{"n_layer": 9, "d_model": 128, "n_head": 4, "n_kv_head": 4, "head_dim": 32, "d_mlp": 512, "vocab_size": 512, "activation": "gelu", "norm": "rmsnorm", "norm_place": "pre", "norm_eps": 1e-05, "positions": "rope", "rope_base": 10000.0, "rope_fraction": 0.5, "qk_norm": true, "attn_scale": 0.316, "bias": "none", "tie_embeddings": false, "parallel_block": false, "extras": ["some layers without attention", "local attention windows", "value embeddings", "hashed n-gram embeddings", "an embedding shortcut", "learned residual scales", "skips across layers", "LayerScale", "capped logits"], "init": "orth", "init_std_qkv": 0.0603, "init_std_o": 0.0603, "init_std_up": 0.0603, "init_std_down": 0.0, "optimizer": "adamw", "lr": 0.00274, "beta1": 0.9, "beta2": 0.99, "weight_decay": 0.1, "lr_head": 0.00276, "warmup_steps": 271, "schedule": "wsd", "decay_fraction": 0.551, "decay_shape": "linear", "final_lr_fraction": 0.05, "batch_tokens": [8192, 16384, 24576], "seq_len": 512, "doc_mask": true, "train_tokens": 127900000, "steps": 8221, "dataset": "wikipedia_en"}
Each number is 500 + 50 x the weight over its row's rms, rounded and kept within 0 to 999. Layers, rows and columns count from 0. Numbers have three digits each. The size before them is the row's rms in percent of the matrix's.

# layer 5 MLP up, 512x128, rms 0.181, rows 341-395, columns 0-127
099:530424575461424457481505457595542526532518581431441525524512564416536489482485496481445468523560484473527503445544481545551500431493473466555446471522607506515397462486516468379591538496448462602435538500470441545447493426509438456513437529513564475468607579537467614485484599497536514425549556513405560516480424449441456456416528522544465461488422518508596499487508496543444491496510
106:452504513465483510633459413519360552448479576566446386580449514486479578495494554490453447486497497480561554534501513500483540554465464473455581529532498441432561594552413445522525527545474489518558425464564509505526497475519571475447608540556429646487602520472485470549566522560429498529468507516576573498463503483496471438457513582459469466481485497487521450525500600518524499449506
104:519490602446484520536450447570478447493524559532543459582570406526601494642534499542530515446428393474506445525482491480492463486520548426572351474599515451509480455541487509504534568423540530522556500470473476489555501521432594508435440495502582505508434455491571538469478388501485541510494578553508472522566469563546522477476486503481541557492423523439536563597564518513462453556460
099:544485515514424547469506442522433641508499503536456494468531427515421393528482537543598532568507483547619510511552470567496519521560511420449476428494492553367382577552464450484603510524474539518501456447476490500477532599521505500491492493581507538542505532457473533512551435481484387474506457539447513460451451578478551394444487482586536483512445493540437510589519564537461546507545
105:456460479472473511535445510547470545459471479568498522626459551549508594488503502500570541562595470411502472461467499521615490610496511659445468451459552465464472558568489522465512483405566582469549402505467566582528538577583431438507487481535479537513460497457469546595464481462500468464535481424525568538451528390514424516494525536493417507569471479519433541457551480521486538490508
097:441465499572468503492437447531420610480512465535474459500542507469453544456440525509497467534478512453517439473490483581517482485597534484463589459531524512480452520532497501544509472543514640518470381449554513474421409432429541475505604565525424489406547562554566430496426481519483506449486491540491564398403481453493493456479397487467436473522473537537391486509464529432422420426486
102:364535462464579500544507547555482538467454454607440465554504519371545590564465432480505543464511530496529507501474523474535442487552481477478472493479473449527501417496482451554581475339520542507480450546470513532470453526459541515511594551504453528460502517446564484621483462497489364483538426399462500549571536482546469509401526496549453455512499463555439498488497478450478383530557
095:554492497503555566490485543551469510420518566497409542583549554431463555461515512526460520427568477529515468485490479459460560556522537506513595440498491542546538527434500544526522535446482509482513525492580459551446451502613496532443473541540522515470491543531459482439426422450570425370421449367505483499593409476589535490495427504411546562611538496570516489604568474507542483516523
100:491463470544463560572477507498456415419469391456509475487598466546573485440465419506496482466561510558556511482431472526580434472513562395513501518517610451422447546572536467503497565458446527542559457510582440562469490491588575516463492531545496598580523413560513549489569549504522444523567507518573553510519520451521512447523555547509533461562508600440516496596569573523453475565496
103:470415426504558514539458468511455553584483580556442593537530555376463480462539489518600505498562577469525530423489416500640463575552479489413582474428520472458454435504497541529526515506492395568607452525540529517517555465452485456545503496502515539548488506420459458456482509400564488482533483449444563569418484502451552505488477485505526507505499422456530577529538619539488471515544
103:362559489502463514529430518585508496552475598526556429537450508517616450454536464439514499478488497549489470515484448522528510462496458413525548558554533513521570472530481552455533528537526535495490480405445450565511491464402432411420523453474491476619529488559497482478535519486643497490402571537519526479529514541443536466507534573429459517535463518564556579561525642461424502476472
103:474475533521503535517505492492525495526581555545484479512529513488517556466511461492480530521506562487582401486547502538477606489486523412420485488520404519570561495581533534436550490527462443443530499534549482644506515509479467451516590449481465585484492466453548534522454529418554551584452491447459521491530452580505350501454561468519442459455393455561531505583441435612404597512524
106:514449567467539502561483529550485502429501528474475408492504432462613573433437578538426431545524414514524452523579469522536574640543481570552556538453502494604480527507460585422530515509546490512511394528432579583567528476516537485419536498511531569526490481545549491441510423465596448518483413516497471427526394550498452451448547475541542510460538457534532547455536501493465562476539
096:547480498579486518492495483581499464450448530492470472492516450554560578484448549461599433539515504495530452481482409517528530547522496528468637536526541473485566552511436615571598525514412466528582507458478447533454496495516492525389549486539592593520562450411550487444558504457441526473514515462552625586523558449536462472482527447580481560563436503423528478482537564484519474586553
095:501405505503529526519513444583490567427413528548503497467579515498506468486535511503487470622455475431440507430464415554486463606465501519450513500504488506541579513548579385444531480451444583508542421451483557517466436498573466475502510492506533530487445399464470543568564387550489497448534505442472500526465552525516538466446470553473461627515435565521489515564595461407416534433446
103:566491478531576479498374457535482550534521484503442476571548535441570425551492534456486505626587393565499378600495460596514506506601503487471581542430599552480484446505414449496509500459501530552369489482483453502500504487474589486553582495468440504523431454449482541506455532478508497480468506464563557487505535505510456432416470530514597528535508542610485525481487526538492529555544
104:588553475528505529542434448515448575551486492428482433506555511344496472508409449467589569466495442519579462438427490493566529587494474453528465522462556502562438482517464522483473532459532517541435410527483530480432456536474490440424503488455565480511572404511523562522524530487429473546457497433453634447537402584539556410468497516481558493561471506505525620469469569508456526481493
095:513544531482528498538504519571527533530607419466529484485518469525570455511509493584502517427520588498483460463539465544486512492549589506497597474509503399552498539537382488403491437476503614566443493536614539561427464436577459502505460488493540584451468594426452484528392478545544417458474605493499460423536513500450461483393546465452450504489511421559485487566553450523451522488492
103:464392515502568489508489483553497446407560470509463474599475469542579468549527579511438515569548470451568500438499478540545544536633468501486414499448433499472469539494523576411557598492554539498489477430577496578492548493458411401432518440402471551505529528548517485484507575475550535446364478488528422479449486462446542548483474583491434526475475456445437531478484481413496495500556
099:493440444542569590533426552511494428518521457466549500550529631507538474460423542414497517463524467515456426540389458542631516484477516523534507530509534526568458460517635527522482521489445560470493503499582436490412559473543511498427545442412493566466486514432558524502410536467501430507484496407469490518428545412497527500425555538476487531517537533383453512530539513410456576540534
100:511397513538493594499462499485467593530500532513443435470549440543521479551460499575503445558481451569500466420527502466566468510595580524528486506387547506439402603520563474542539527530567497545461491532470495578530498473577537475469552496545471559440439500470485526485532503463480502446486432452571571441571419543585511427478530501496464459605431495493349547529582526526437580495536
102:642528431540532502583421402503534506469507516528410447567512537446552485460592576504440421438504511496488493490523405505531539496438496461477456493480499455503465490518548568476484506427428453524508474580518458472497532510448539453449532513491465560573530536410607598523574572482478407584456529475465478496497511555572450461464561538558509507495467541633523500510585607488415487461536
108:484528553502418473516521456562456460460435553505549382526539522408508511514500594456456552564465446469502475441487500478491448461536516452466418493511561466490542381532505451420564580561516567498399473451486531515416499508416505549464498495553457450491421474460409519439455535489550522516503505480357547494465516516472611389479483469574514553526473427515463556561543409462407536468460
099:463429555483545491468457504527451623541498595588507526506469520496552392520493549528508508498483532510562514510438497558558569518441549382473503446413467491566439460557520478450596530499515420543503549490535514571398508474579461555516497539524551565528506587448513554572410451509558484497556457411493476522439519527493526472357512477483511433586506411466566600490506447537475433491499
096:514505572495535499597440548506489569446461549478597512465582587496575516523504508577482461565497491513464530520441458527568530492557544523539488560416596570552479471497432634492533617457593471512407516474526573500507532493526443450500493505548485555518417440478484515515555490516531425428543423467489595541663493422535510526464506536551524495508474524504496491549496607503481489479602
094:444541492587471471492481550568467503512515585582461509462488536535538567498496534537353523507468416416524538474476448485479456505499594511525464431483482481434441443598495460472516526491490477552387514567506398631499354458493420467483462484468498570477492474434523588471472447529499532535525554453498482478509477476571562477499561447384515483597520442538544528449513466590498559485445
098:582516505493521512530462483524433486537366363525501471620600466524462476495543488469570438519527570377496435466482489445517539527495524526565519511495556486462539435499498506473501597478525574477541492459468535504438430503569492492497487537447494573445468376592554463473590463480492527525469537525516532536515461594467532452426476496397549554427491502424560490636522447457523448506533
096:531525418588505485502537486542386496535462590489574494447551554430471464436516475509597536473604441505518562399485419421520473521560548517576494435427487533480516495515560389484551458543389541450513530470562507510440486608483518530442518513513484542494502602420567492570472464426474490494463472529469545489576527585467474475497414455510456503462484476548455501594537557600515483428522
103:602422439403472499576452444513473502457460491568403516527486459534552441464578497510578490494559458540546505464378432662531494534492566461497478538451491505466521558557482526482511508500494507496528377544558519532575462584452471381442453392488502502473516481429444467535551521439502512449416478492462493454456499512579541417454559492429558462512528534551524513534523497395531520522536
096:538459457487474536513423452538449450487450466551559491546519543531625468585405558519564490513468521515574506452450427437544496422514514433492524438496444475557495446532449460520491562464436563466521447574449499488479560546578572532575512510595470468532469571555567527519533429510509415327494499492533528574461499483512456418494492487624470448485468548533405537560459525465497459476572
100:446446489569518420565496443528403488474495535503571458492474466591494518521459477484446530536483558494423441503477385608572447469511560499527489519571588551516468504503472552558484570537452539614520381529486403506473531511557494493525519440471421518475503564613526422524552395450399456503412485514449498475532509580497559404441494557515538530460485542513542448499588549514511548465499
103:480572530461543489479480511476523505510482471537505518560453544480524487547531636479545640523560455396503456511455461513482566570470608555493491513466576412480432530581479519491516550437502545511553407498505502527411483546509375485495523459461534624526477434457404506519441504457494568488539511426490482444586567464578441433459444489593449568482471472509545413544522515473466507575478
101:420512487482506511520496454553511516439526508485526406535546477380553503460508414550498408476583567445503571510487430492539560462486562493459476555472448556400451529462529478457521586447430500495470430478471447519572475477471535498449471591442624470569484505471562589522493491519588422536487603543443510472459501495396465495457515495491484531430506570521582556506568494530390444413440
096:465548581434434537512529456530441412456517481564499447556499476536473447490520496520533528515642454465424465493442482628578550526513530525557521514472495460560426448493455565472582465499544441548488486565549423546497494538492488492499431499460619440437535498543510523584481356392454441500416552444476536536441524603486501477486546534524524618458502453468454553496547534449494459513504
097:499500503564514496561486491572501437455564513451577421536532564608587562608482474493459616594564628518572476507419501518554486453468469508581524546466532493493514451448487478609535528501493422458495498476604468536554489453529519446537475552478528526506409552448453486414591531501469540503537556565470575494487446509514494550478557536529473490488396464544508626452552455479492459487447
104:483505573545552533458472520524507542510481506448501486521509396432511397536542401559537517417594444500533450536576477439469554567549511430445480439489511500470469487545456590489504491479578534459507437457521455550480491475468489443530526458447509587454439524590486484379509447512496441571545455461395494504568384540523532412462450589513481404543475556573546549578528520539483457571566
095:506533579521557486542601541598468548547483521554526544539560539421436433436497614553514460450474462524632530442532458389512534514543488469547450445503468509447448509539480580416521482492552499466537468443504453615506404602517490559447515474501518472438547431522534450516549523458467404478491562517492410450460450574443526529454556445489501488571513499515526489586541534461429529411489
105:400540511485378466513454472529541430514494438599441409556518442524486506461504526457484448491576443476532381503536519512606597551550465564461471513515479467516550511467498551384557541555533505455450505470510500567543456544556544495422515517442524485518472495457411485452444527477466433535417560473380492479419482501534462502428505491552520497488390537491466457549534452500364541518582
100:386476499501529438495479468482440478473408473473486476530556518497648436501449528469426470524514497385502468475492469516482488446499461582478482455519504566458472476499641416441544506511518437596428524474488505511517430505530571360456624470540555486465471520568497516428496569475550496496563567429522520511514438499467486457443429650581540525481473453441482505552532450467509492522474
093:466528519518554457489504475515473514492395607565423451493550414495467552454440443582562542581478500516509463536481364504545498476494506427461504520467561461532478515525488437475578454508537601449474517441464476506430458519431482494414511484455556475526473540522514552432485437445489457502541515489419569446384429498453510453430554493566530466551488601653541494505538550477383523451520
103:490498523563505486568484484426503548599589485589538502462470566400506485442443515581503523528510509518489451431372489550470475501547476454534559456445521492570441502540488529549548548469436484558510444479455569604426555529595590518467518488471611535555511574536511427570479506440510390560491494503454543526491498482416505552482419602492533530579468596553564550538511515544514470553461
112:534524520492502510511502392538511382531486509464574439579471596559462529570598486618530546556530458531563553518505419518550481559540534518510486405482492460426514521546518553469565508480459439513550481470531461538530467466481538528467508477468542493603479452530508402577532401475547473611371492477469550532585486594443518449481496514433508413527429532578510443556521538567457511490540
095:479405532429400454457524588569431475510486447543497425579405523553427461508539559558426550531559531475485572472560400486518585484528558497511457542469602513559499471559456591576552523421535544496558446516590530458515530441480466529487451500463534493527465495559501632481473582469445489543497507604597548511477487494470473447482465435490441525446496469551491533534586421515485504469547
099:447519492469478537482481384481503523571437533478534518450405475496536427520540425549551635482604487460583532545441477496573481401542428499445485522478546444429529512585563572462510488482410568477474549465505457573483398549472460408534525567506550563526488458405480572465455489521495429477490508456450559482453408527550507479467488467592463503441484563522407513493542521467437526486579
094:487514503485444529523491412547448506444407511528438342491470490516557516566547525485465509555524500553596447402511499472480521511497490451512555578534587490539554423494518496545503563487413568507493448504531520457512537538503446488520501529501513475412517464361539546492456495438631550548439465518533503482618429485504380490483446536616486415504460498602544517540553532569538500507458
105:577480433537501537527437429539563459481478453594472469516516589537503519537487427501505513472501525423476534450543347536514555494477555425533453530543397463543418454501558474582489561393447483500480465463462445504487464531417621486429594558477540551509433473483548423454509506483498482449460475551525547466474528506516489444470432549460461496655504451506487531563521504524514589423574
094:519452486430460561527497557556499550526454534487489476544483561556553529495571527551408522444459548521565438508520483535486466519559468463493503508533456515503459571465518563446612512494498524390492400566554463591442441489473615514496491498552508660402536585542538443483511464534409478572522489584500581490575428495525502493471517421571430464493479524563488515551495587531525564510597
106:481489525476510486566490454503497551517524545511513440536452491383471464509516508558512529530544470492545424555381430512559470507493547385448449576449473484470449490565462477528519584521474574520601531467483553568488514484537449492488508435445453537594566384461578534538575494451563577542446523381430458437564477491461518522466460532493574454428525415610463441474471522580423509495463
091:412487564635475514600476460470472548556482530409405479545506523456538402541574497552464479526501444564509454429439549457543486541430502461448511487481569529544479549517475566501488463453428524426508506554512499520524519568588522562504522548456486665531562500466486509489517586535562460517458500556558596484592558523508514463423457594530437540522537466548504523595583483542512471460514
101:529562433553560551499498459497429474472526515494435433471543452434546454445513521487437479568529420524489458524391459559579493438470515512469553516432514467425435449599390421516497518475515547547533409596449424531509419518556433493456559548455568505538465529480489527579401527440588564454478487386463545470490437544558569515504563476492476450517535412555483541510489503516443441458554
093:454434445491571459441541461504514480450434540551552569560552581417635535518551566500470529456525455485487513429474490524518483579542571455470390480508469515490423483476498509516510536562524501576474491412505562514437443556440637384460509539569485579575541530442565538532389486452470504486461534407516547540507490561515582459450394549470531514472468511546491528507479504446437536465523
102:513517465542535526524489507460464554440459517579508483566515555446489431382573473525518590507533495526491522574394417470537551467531548452484516439525459503489496496526518582520481560525477467549520446500669536562538472667589490398389565559504468564485573433480479504497428460493431458450503525490487565474391491484534428494489529463496485584513522586545457503507537527532477458484541
101:413506555530490464459526514576517438477512459599493465497616501494484486468470419510418541516565472533497440424424489513528475408499567489465450480464478491590534483579500463462541598516432494521479396474537560527469455477532426492465537608573422442481429422517478561430428556492488480514468414454477613502439482527470434478474491447494469596491463514453579548541506512561379447453489
107:485517473598593484529544487489521524453501562512535547533584590482503425503531629509462484474543510521533448445423476470524497496495524516424497475539445500463472432539485506398559608506512481639492533455488435556543496575549470569423501475432391485452518506400531434578480574481474454549461538429436567471529523568507531463500460470412520469610489500510414572525518491501444584453495
095:538429410501516501566344490522441476438500520511471453526480511555579483556479511518572545530503534512582547460542430535586493495528578482438526604487449527496467489508390471532476539562492522433448481529620501546509507538520537488452503435502569518517440539485479512541518585490546474484425519350505518494494469464515418512439487521632570502590429419547557543564524484490463525593515
# layer 5 MLP down (transposed), 512x128, rms 0.187, rows 341-394, columns 0-127
107:534479426565524462435529498515559451485492509477486504565578558472418585583487473504523464504474511472458529545558500514505527513562446530548405562481593519505404447537499528485405452532595501452579449502567464508592481523481451421547508488516446511538521471637472469505466494505476496541565467614569566473495494557401518381507436538567465548656530460517453486546533524426487503461496
113:519461494512439568440482474500593527457504464468542512482436540509520489577431522556570546381495511505416471434472554580479524473493477471480531486440530562493464385560499552517583568514563500472465535553626471511450561430443478501494468569509542517491525474477465403525483444500642561431606514548496535509572552522476536554488462372516401514505488460523486510512444632449513503470527
105:512547567543446529511487479547597447523474458519631545596516447524581513559520585547519476518448461589544484465507529469501502454500456473499451517552435483588584539465618533403498517480547484492542438541471475558571429448498451518533457534516573603538496376589556508444433480548496498493494534511471458495446554468453519428571559529508500478463475377450481516490487452389515492591510
110:510580580499586543409505426562478521479485513527516492451471454567496491590441466592614486549470554498540472550528466582483477546487532493595463500551499485447555532497526539478536464506436334424410551549604510515437457454542527436542493462613465571494525468548525513464583579452551562504469491490540523500492514554516541420445428510462507559553576534480546501580458466449462476548485
124:461525515511528516497482520432536556459462516528460520508412532499462566561472492408602625471567422490547444536471489432500493507468508464456382415478466462595432594529558452457420515511577483531478466475402522606525523531540460483477432521520524574488482424489436496445435518585529455496535482407451554567510562468503490503397519487494406496569433464516479527502478628502431486507527
098:537453564496428484503535487456540417496510551545489489491497464535569481569490541489400497466477458511453496532426559510577452531464545457481437579485459472496481591493468504494508605466486570521578565553513494428507541453586478629531496442425612511463493512383515568479553487525468533481473485457537573448463487496556400566521463463522508488366461572469488573549400497425514604447511
105:397423501516570452462511499517531489483589400528420471493487494501424648553504470465443514441514447518508471472488531504465489433540446612530383458453451535508491519534584515584520527478566527506494436506525409499479410471491480551447471498456532467445469581385510462552495573560500553415505458520572497464511570423461421597503450525511459495522456563511403480412513510546531444518506
087:565641461469503503406459572531531464453499554478460509513602496446419527410473422549474420467496563513518506442591552452445546520463462564406529498441432522495563491430484522471548520512544460470575533553481615486424457466442499519501460600590489504445449473444518501478460500423632498426461462495514545539533495468535504517515487553515548504559517435551542486494597457474547563424453
104:622500539512477518613466543460581570572602560471426464463481460550437458499494489485410542433503472366453442406513553587506515518589512471419503469464444556451470557435548503572488553533482491565576510579440479457518448532584565584500533455441545514511467520444539517534536487573458489439461563525540450475520531485550458522473484486454571497502514492421448526502558531551558562440557
094:481491523509468531421503448492541477458548572463563435539506551471509434496638502445563474485586509524630557435472489520481423516472447505421548531558452608452445528468523488429499497538516347513575484492502544472526575520516485517563484459496422481525520473513422505425423498531502393393507526437441448556447485534493544526555503499590591496525495484487624462498483539536562515518562
096:468558463539546474460486419379509503522540587487466478458510524474461514500445563445455477477490543563440478556523510523526495510515540518501533536582466488539543565482504565504625519578515487510508593578472438579490437445440358458484440448455501444498454481659462445521475516476475578514478525466523557491471573467409482508623586550501561477528480620519497483453492597506444536484492
103:499522504567526492430577463579492470517575499486636442502456494473485430440546536557531506558497420505556544454487530514499530392511523549406477406551519550529502522474521415466448433475477393441583485466568465490544486458548452524375530477487454399584490530468542535515530392488554514563477430490472480440524561529477475562515488473447513539493551541462618490422523441569593534509489
109:443473525487541500534549500501448478439513407502523487471529406545480530398494504508394499586477444556516381515446484434494511592480492587513598470513501435538435566462430549515512436501493544495528514565389581576595466460568470450400525540464518501493488491532487525496479569533511427498541369524586514448508452479512445504442481450496494465516618419426515543443482487445461483425465
094:548520539549512533552502509517506508463409482436510543454461510535542545448464487517562501503399460463550542487518471551503476479500548526531624454553490505454424560525464574604555588558425430560540606519497513523557528458466490478417473527486491574535532399527557483410598616514504549472536412472450562637539476490535513573478506506475617504459410529438508524491530479541562481457473
092:532500518541510513490413498575573540523513591462488425584470551611428503464533544503630566485524491399487446445455507541562515459456523512524501530575499552471491544437517528582448579589511511559541509532487571457523458508364452640409445458542527488533464474508524483574474545546495568424504441543520460521495502492554455483462594465535403465492527534512536456522452417494478531579498
088:490478498576554485416470456506440492490531433530451476427490568452525518421528481556442453399466557443531528492436469519584436567460550562403537452553578470569505482551466440561444576546531438563592480520532501501385553573489456595533455565525513402457641484463546493522543558471455456461457459488558483553487427515468485551470499444509453502495491503379510471507434487443479505483450
094:468442470479515540452548564468452480444565526538491456454591469560545575507455499517573446419442433475443446538416479473523515468458493555479532522569504433516544479492514510412455498489556423477543457556427485499520526634493487422584357497602484453511555528568549478482540543536453385533455485459551516495468509434423510388477589539459528464467437471497529491438509457520580527466412
093:505565577517431487427499441441494547452490457462582528468528546475440435531546431547469504491586521455461570495447556430554404484500517480477501524523455519556492472474418579408423509513479486482379566511704605379496452418495537511494526491538497531537386484499488471458434498501554508495516558499533491508515495547472430484515520569447541550471492555509472484520490388498481462459561
098:527412495490569567423503532451418495504541501481553500511522515548517543472511474437495521509525466531453487486572590627486503489474592509470459464477486535453459615546572506539562522521505542422445436511455508542597483553434527455485521478508540517529533481539494485454514487598413592552550486352525444404512541623500487622539474544490456495448496525457430478464394459442554494481571
110:532572477416562581408502439526442465464472492391505458478489545544485509467519445397564525536513500426479457469578475464585506496548505414526492509423489590503467551447531533483455544503411506452482466454523529643439597460509448487511453464509437466428467583558478607529548481560528479508513494507432520578521540449461535388474527515530657455432444522473487503490529489514450466477530
106:440556493499512455446483473488519525495515435488544471541388525520537482497513487523455533529368412523459467447528588554492500478532474521615540531472485526464507500464446501520433527504378424569385527477528541559546483466418597533449499526440584459417563541519574435493440525497549532541439401363554536483610457581450524548442483488439508513536538444436446504534530473519488516531524
105:550512475529448444537467481424438401413486464454543556488524524490436571539490463501440548519498518610533485536520563446398548583525452419523448660486503458465521568487462501476494495541493533454526491554558418464556553503500460591461490452505512556512489545497569572522513495589493423527496449538577568402591585503547493470408494585491539458475497430549437449482485462567475446498442
118:437437482493402457473442587518490550524470511517493553557429461547446540434524455507522527487516457433551448510581528372424516528460439528406424517486589496529510441463450493484617368495446516447422452488416507552540598564478509472471476592513438531474462465462499474475515463546566529529479464519546504453400517525556532549465499520527482466614518552516517510613432545523490558431474
093:483495406428442469436430491467448460534495541521544554531516556453521476516524431516485508499444439469496514453512478483544564528444451401458565561522488575604513542483446496497521485500419401394487489593527488409467571466523523548528478505670527453520501565493570441569475442547465453452543430506529494515456544447544452562589524459481532455490598529480612512484549541565497522601473
089:560618489495477528545488552539471509492585505475438584496549433532450478542497537463465540400542504514508489545513571527449568475468566500512461505442459475466529555474457550551369540490527453642506541460526585541510558467552551450480607534461578596468464535427469531443577534495421501541536506444442465477401564489522499572472460498607537552529471382446500473447543490458500505466552
085:430491483488517458368476465491565461455460563478490519376425474426434449504570437547507391419470540437511461512488423428610444564548488477512513478537539439562553420472470460487449573482553492576533539511518464399486510528570526450563362498494444595439512534558518545514475516518512427496495552586553467439534498468464491491593506525431538501502485415445569491470490519536517515526485
089:461622549501569500500538499513531500538486463528472481596651388604434560498500598518494504437480512443470535462489607501456546496460533586489447439457555464477551562435488489481467480501415524580493391436491477443481430536484597492531495610526462527525503495469501559500466533539584491540509511482489509593549565586426524467425445490617508486497502560528487447513450498474540496452521
099:540532465494511489526487594522574476463498459508479473527559485489520449587617538482467542565445397462477538555528499529489576474439495527475603447427408510505467531419541470465476402574545478476486475464534507523562527422534439516485564407545476614498470520606398474509491527541505631467509515548448510495444535516594557502476454465586490511448459441458527408464464506566449597546488
104:560429430450481503571520532464496518502516461526502515487544416512504523504507572469592425421495489546485588488532470547539608470353505414558412514441485546562422440509591521474529528490512510550499438519459488531525562462465463449431448413508503560582511583524478480456525570550454484555494466579501495400478532428509466433457579399541499437448450489555439559547453571471489520421484
093:475497487581522495514460457498478549519531441487338490473499437514408535484468526486486516481474538452624516523545471453480538498466403566517457507591459560565470463461431526511450466497555500487572522405475507481539547464532474471493522488468477465458486454531474472555568533499416591483504478594531439392461526480543458440464461505518425593493495445483638437485362566455429580507440
105:464484500587441565422511404458512525438467456510537485525488532586601575398403500471538522537450512494469522459523512574497440501441573608494462459548468517536529521447494516535551469570519441485539440534432434540464475535518455477515551531516535507516597600584491443625543468468494514477496501534486486414514493492483423491488415449619561479406519503552475402493423525558516409523453
095:440477474498575565438512430425487466626430468493555566534482522463471493507544514475519625517538395436495505494622508443476481565488608547589431501483582466486478609500541525472463513508540525501493488572443527438484509588498425520496438526496506598516502432461524472469429504532520630449522481465490477490510565457519436469507570441606527578422503474516511425566549534468551493492466
104:502461534447396545466498379455488517535526460390449475449397505547525536498498467554477528532456590561417524617531524563467459398451542479473537457504465496515482536458523483547559535508479510558557500460601433454497546505515526496455449538577508543526569559490520559501564619468461550524516498602633453534518413500544506512482475513462475540430504530579507458470513496501398511441395
085:509477529496557560536498489512528407542421490399509434426484501533538523481497482574494429459459478553550570585521504452476467412465488502523480657529535441497588480496542489463455457552501490545502485506524449397451499456408532484547511555524456487522560434565483531473514589470387533441486488539506476505516445566407463578480538461435507451483427527551543467542417516493518629524643
097:575551472507514523341548489517512525447533487482522429519469485543467443496480484379502540512575554544576553368432463465588555541543479436603520477419512489491542476441518478567507515545507580479407557480491520454479562556356583502557447585552483477513453512472535553506543463502480460531558473452492474599504429418567485536511459537565484474510465460496504461508551535505495609534475
105:562573445518502507439538452457492528507476595534497486488440406519505520608475423528451455426608467548446511425503467403382594432468507466513495497537529557511413447504411467556403435487553504465508528488521557535538546556479419502454428425510424568472463562552518430565528503572469471469463455470438499449544450564628501566497513553481506422502482526554507549505528507513481512527423
101:492487535576508540514475567372411476420505437568528540527524466509467515563539496482586445482477496514563578499476465430497462445492489548472463597480453620554440510512497449423547538584480373453493377516545475484515527430472475485570491472514429455518593556531373461544553525561507497570457522514489483468587463563483567454500495529502534581555522513469522489447483381529504512572525
110:500477472520566524525526469491499524500443541487460513486473503498393440561489442513530480456518590620424452504462530561467516543481426561531506558538437404518570460459511547532510464436535464496517599504536504424425527497521636494449623496560418508482472632400404457450475508468574562452454508476430502475405598501545452496529411482530529489508476451470494476467446476544522409484488
094:521477494494502562471500485595527477551511600515558503429508459484382475515506536461575533474464537543525426522523508544498533529480516533446557500447591444498499490460458538589561514460557583452553519490599475409419569432391416591569463502487526450555498449464540478571528474531490577497457448478397481506547504542491603524422432411492458431533543474602547500444470514598463468480505
104:459403440544514448563566551479507511516529532483500560494481462587428470478420522541431520497471528501495563596532512413515485439484580451449460499586479554536522542504519603485539528543516504468462530436504512537635474462526370501434614499562494504516524536529546520458490428511648492488500504442508433448477589588542570506524481417534504452494465562588473533495468569444430500430464
101:499521464445465537551469612423539578587422490540549524431596511418410487440521483428513612416490509539436478479492497434445506492574455470549505429533484496501515474468479527530514554437458547546446460528482594571501539418540546490491553439455525521543481426544405531499521364496512410546487572524517569477459522507440529556443486517475542495617537574510503462495509556470428450559550
114:514571506506487462411546466467455457477534463469571463491485575620477532644604417521508497451417431572615465561436550469428518519528518507498384468545488509402538517446555486520490530510474452533510452522514519513527579499488494483546540514536549485556489455561470493532557449531544521564393459496496549515495596479438495514528519564367478507540437486602451454457495474546473565571550
087:518515511566395583472521507505500394459489595422473509502510435573490561460454535562519485478491468548461559546518532540440510477511477542533563479380552430491530434483499432426465404549504469516488490507598534384543555475520479502440358584451497466493600416477515485559540545514453469530525465469478471513534481504519541526645514541521570458472481461434604508464496575456538472441497
102:518496470488573527486502434495470524536500455489549470389434483504480561468532465469491595513385410478540455476505533492473406548378474471598417549426482449528490457478562557515505556510540511453422581544427488585539558511409504578512522535568504494473396455396477509449467496520476493476526470538570488488441497494542504506469599347535560559415477598505440507489503494463483458479486
088:524489508481473477520477566402575519456507577468452658531486477491536555534535514509486508488476446451393492529513467570520499543475390510441406484523423424566414542460541415470610520502581541538449504518554605436418574500567523486508465459542532493460506531524505474454503569502486538477465569533434524425491478451553493488555418521494559543372491498513554563436558564472566450464518
096:499576349474443520452518520480572573466503488557455497522533539501406588509525386425517513560480522436510591410548473500410485430463471475553461541524446417496452449429596473589406499424429451428406473480446477426456504528393510534526454445551469543450451525465486482537606503549522588501562466568481534516493572541523443499565479508500535523481486511520521494521506547498512478505548
093:416530493512475418467445483520495554476486443416547523583477557535539577427444525447525474591542441548436453488470422519475474555526436438492510572472411546563519461553494472390448524416378511530542540496487506483546485527473571473513502471568489524556580507563624470563537462451458484513502426539441484532422462538585553449520516468389501548454475518511517633482463482503593513498463
109:493564447477549499554514462445484434412450472414510405445464508488462450438473463520538515454489485473517494576504577586555461488476498479464381547457414434543403547508464473423467486512531461483524559432476540569528583510542517515507537387532534570507501473585504467471595608482585523498568432544515511472540494518455519554505483459592566500472603433544494372427540571498538497512474
088:460462458477494486458525551519538529529448464499521475446535609441547501525524435496445601543518568543481469565526456511455505596508605457436476549476586482555517545476518563441456431528481543461500523387472515513504502530538526448551401491547525435508546489491614487499483457485521436504488440525382403454467623609547514405517510427370515522453451526472483547418479488485503534549436
093:513419460544526443491520520478491455464462485524477545516520564489417570518440445466422524473524405463530439510596455484533467476531424531554519515435460555494474551440412537487458467455444467539430460521398543446615442440515473476423479556548536488453467588466450458514385538484509441578639480512506414480605476499481555568553520514550466518538392413542522496583459485469500508483477
093:450515506489585454506437472565418447463530540548461562526483601508509512399467540455509485632527472471468513485423503534501497457528496481438416386508581483557525559513581526567495535560532480379494542471572512379557556559598471531471475449469434585469462468498474480459569541551436517522486480589499582440533567463501497521536570524507486558512549497463495497471510524448360497469449
097:508621400531594559420502496487582556566489537421488477534438546474462508415582508553533551487516470507466480492449463517526553483551517457513448484549439434452586489497443477525516446527543529444512502528623554540463639570515535527477436465522531482544412613554560506528530472529470501622442527456552551474448600472464533497479513501516446492504478508498556618577487457543465484543556
101:483408527470461539520433441460565511582477535441487551441464566525486497478594476484546556406526384472576441493539470478513540458472436472501457485480528526498463549463452446468517401474498480429488469396444534491505534497520516422481510608522509536534423508428515554518476426512531534516495511482447563366560463490532479513468548420526578545502631536396432490479521406450627490521498
111:494424417581545506530440599531518510402452523507564507478548507510510502461502402481521465425424446488538477477542527535512514529489447396507497581475418583551486429499467460443517434489457552486500450463364523461477547508596484511427551450483574547492490480594514414603511481505450508513477554536497599432503538443477411509517580539474590569587470445492474477478475575589511449496493